Weights of a small GPT-style language model, trained from scratch on English Wikipedia: 13 heads of 64.
Each number is 128 + 32 x the weight over its row's rms, rounded and kept within 0 to 255. Layers, rows and columns count from 0. The size above them is the row's rms in percent of the matrix's.

# layer 4 MLP down (transposed), 3328x832, rms 0.0157, rows 3033-3043, columns 448-511
size [ 93 113 100 102  89  89  89 113  88  94 124]
[[126 158 123  81 111 142 166 149 195 133 162 198 143 145 139  83 145  66 109  82  92  60  97 187 131 173 122 102 147  72  69 122 166 170 103 178  83 130 108  93  94 188  97 102 106 144 159  59 110 144 107 165 132 129 126 115  48 106 164 100 138 136 152 145]
 [134 100 174  78 141 142 137 134 127 174 150 113 117 101 149 104 142 144 133  72 138 170 155 124  98  76 142 116 150 144 122 138 105 154 133  57 147 119 107 100 171 135  91 130 111 111 143  99 109 125 113 133 130 152 124 194 119 118 139 144 109 160  85  78]
 [152 112  75 109 156 116 129 188 103 132 161 101 140  55 191 115 121 111 130 113 113  96 168 157  78 124 133 114 146 109 121 115 153 187 105 127 162 150 114 129 155  96 120  51 102 112 100  81 183 106 123 148  81  99 148 140  55 109 120 108 145 181  95 125]
 [137 184 110 125 140 141  84 107 163 143 116 112  76  66 148 146 150 201  96  83 181 133 137 175 119  74  96  81  91 131 129  74 128 128 174 122 102 153 153 105 112 128 146  93 117 133 150 136 197 152 146 150  85 136 183 118 126 120 151 115 157 163 123 114]
 [ 73 109  90 158 139 113 165 169 160 106 140  97 106  83  84 130 109 178  91 136 150 148 139 109  86 137 159 133 110 124 163 119 154 152 125 141 135 186 103  77 110  98 189 116 113 192 127 114 100 125 146 148  87 156 135 134 121  74 178 111 138 159 122 101]
 [ 65 166 176 145 120 116 146 145 105 152  61 134 162  77  92 134  79  85 128 151 196 136 142 143 101 129 106 169 128  88 155  79  90 129 151 122 125 134 171 162  99 173 123 147  86  80 127 170 188 128 146 128 141 193 105 119 100 134 142 137 120 171 153 161]
 [154 125 152  25 105 118 121 203 123  95 133 145 175  74 147 124 153  61 168 130 144 139 126 119  88 158 117 159 166 187 103 124 106 136 150  87 134 186 129 115 117 189 124  94 122  79 169  85 139  97 129 118 135  90  81 124 131 126 104 102 155 156 144 115]
 [131  82  53 105 152 139 157 153 135 108 165 146 140 179 115 144 121  93 101 110 147 178 148  97 104 108 125  88 159 144  81 127 109 190 178 140 176 147 124 127 118 164  82 146  56  86 129 176 165 138 126 127 146 113 143 176 126  65  82 112  97  68 143 109]
 [131 153 170 140 143 141 197 136 107  87 117  70 117 121 115 168 101 130 147 103 141 105 106 140 138 145 118 108  98 144 104 167 101 201 129 122 189  92 114 141 149 201 180 175 118 114  91 104 145 133 165 171 168  99  79 104 111 123 144 171  98  92 155 132]
 [111 136 149 143 177 161 155 117 129 106 131 183 111 156 120 143  97 101 118 146 117 158 130 121 126 129  51  91 148 129 117 162 139 169 122 104 207  74 105  83 153  66  90 126 155  92 170 103 108 147 152 104 149  98 115 126  97  99 132 149 171 128 200 157]
 [132 146 206  32 151 174 174  80 130 183 140 118 200 103  52 143 156 149 109  91 111 143 146 110  84 113 149 100 123 140  90 105 142  47 103 128 113 153 160 103 161 135 108 184 138 120 140  80 129  71 125 126  92 166 157  62  96 106 121 140 118 141 128 154]]
# layer 4 MLP up, 3328x832, rms 0.0231, rows 3034-3043, columns 448-511
size [106 107 109 104 105 102 100  82  90 108]
[[151 106 164  78 104 143 130 147 104 148 162  84 116 160 178 135 114 111 100 159 125 101 103 144  61 137 159 129  93  69  99 113 124  83 192  65 146 132  95 113 154 157 138  82 151  90 109 134 185 170 149 126 133 107 100 177 142  75 136  91 158  85 160  58]
 [ 89  59 147 100  53 150 159 163 146 128 208 134 161 123 105 168 115 170  79 172 101  83 123 207 141 169 135 159  84 159 131  64 116 143 134  96  83 172 133 164 104 135 111 155 176  58  86 185 202 110 143 133 119  81  94 144 157 147 146 113 110 149  86 136]
 [172 177 124 191  71 169 166  81 136 112 105  82 113 138 143 126 118  83 145 153 124 139 156 159 146 164  90 104 162 152 180 105 133 156 136  51 109 208 115 140 100  83 109 136 178  47 108 122 115 145  93 209 100  83 189 148 118 141  59 183 180 135 132 124]
 [ 83 133 143 156 139 102 111 121 150 131 141 124 139  81  76  94 157 129  81 148  75 137 135 133 105 151  62 120  91 122 188 134 132 129 201 161  84 104 151 124 194 158 126 186 189  49 108 192 145 184 180  99 136 142 148 116 118 149 105 142 167 168 115 139]
 [ 65 115 141 181 113 114 107 106  95 165 156 148 119  87  92 114 152 148 108 205  87 172 155 120  87 112  84 105 117  91 187 167  87 143 139  48 150 115 108 144 137 103 148  69 146 126 173 152 134 178 142 171 130  93  88 137 108 156 199 168  73 100 109 118]
 [191 160 135 163 183 152 115 128 134 115 160 125  65 104  93 138  97 124 138  88 157 153 105  76 137 166 134 159 110 145 158  71  83 102 129 163 146 107 103 158 164 133 119 138 104 108  94 170 171 113 154 137 135 113 137 137 103  96 175 133 101 107  75 107]
 [155 156 107 133 168 100 121 126  62 144 127 205 161 194 108 195 149 158 141 165 114 183  88 125 127 159 151 100  78 160 161  98 132 154 151 129 145 153 132 155 140 109  92  86  85 139  67  96 149 105 119 203 161 155  66 144 148 127 160  97 133 187 144  72]
 [117  98 137  93 126  77 184 153 174 115 156 100 150 166  98  96 102 119  73 189  85 176 121 110  99 117 154 173 135 146 153 106 157 134 163 175 155 165  77 177 145 167 156 150 125 120 114 165 103 130 145 127 193 124 108 160 174 126  92 148 107 116 144 145]
 [156 185 170 117  82 157 120  82 168 196 140 163 139 166 157  42 160 102 107 113 128 145 111 100 111 114 154 133 145 155 148 144 112 194 135 114  96 140 127 165 112 153 117 149  95 159  92 125 122 149 142 204 128 110  90 133 169 130 127 126 100  80 125 145]
 [128 147 110  95 125 170 189 117  70 170  55 158 165 136  81 128 121 131  77 172 179 120 130  79  85  99 136  61 173 105 134  56 141 129 129 148 137 163 134 141 138 118 116 148 164  80 102 162 168 105 134 126 215 128  85 146 114 122 134 133 119 108 157 131]]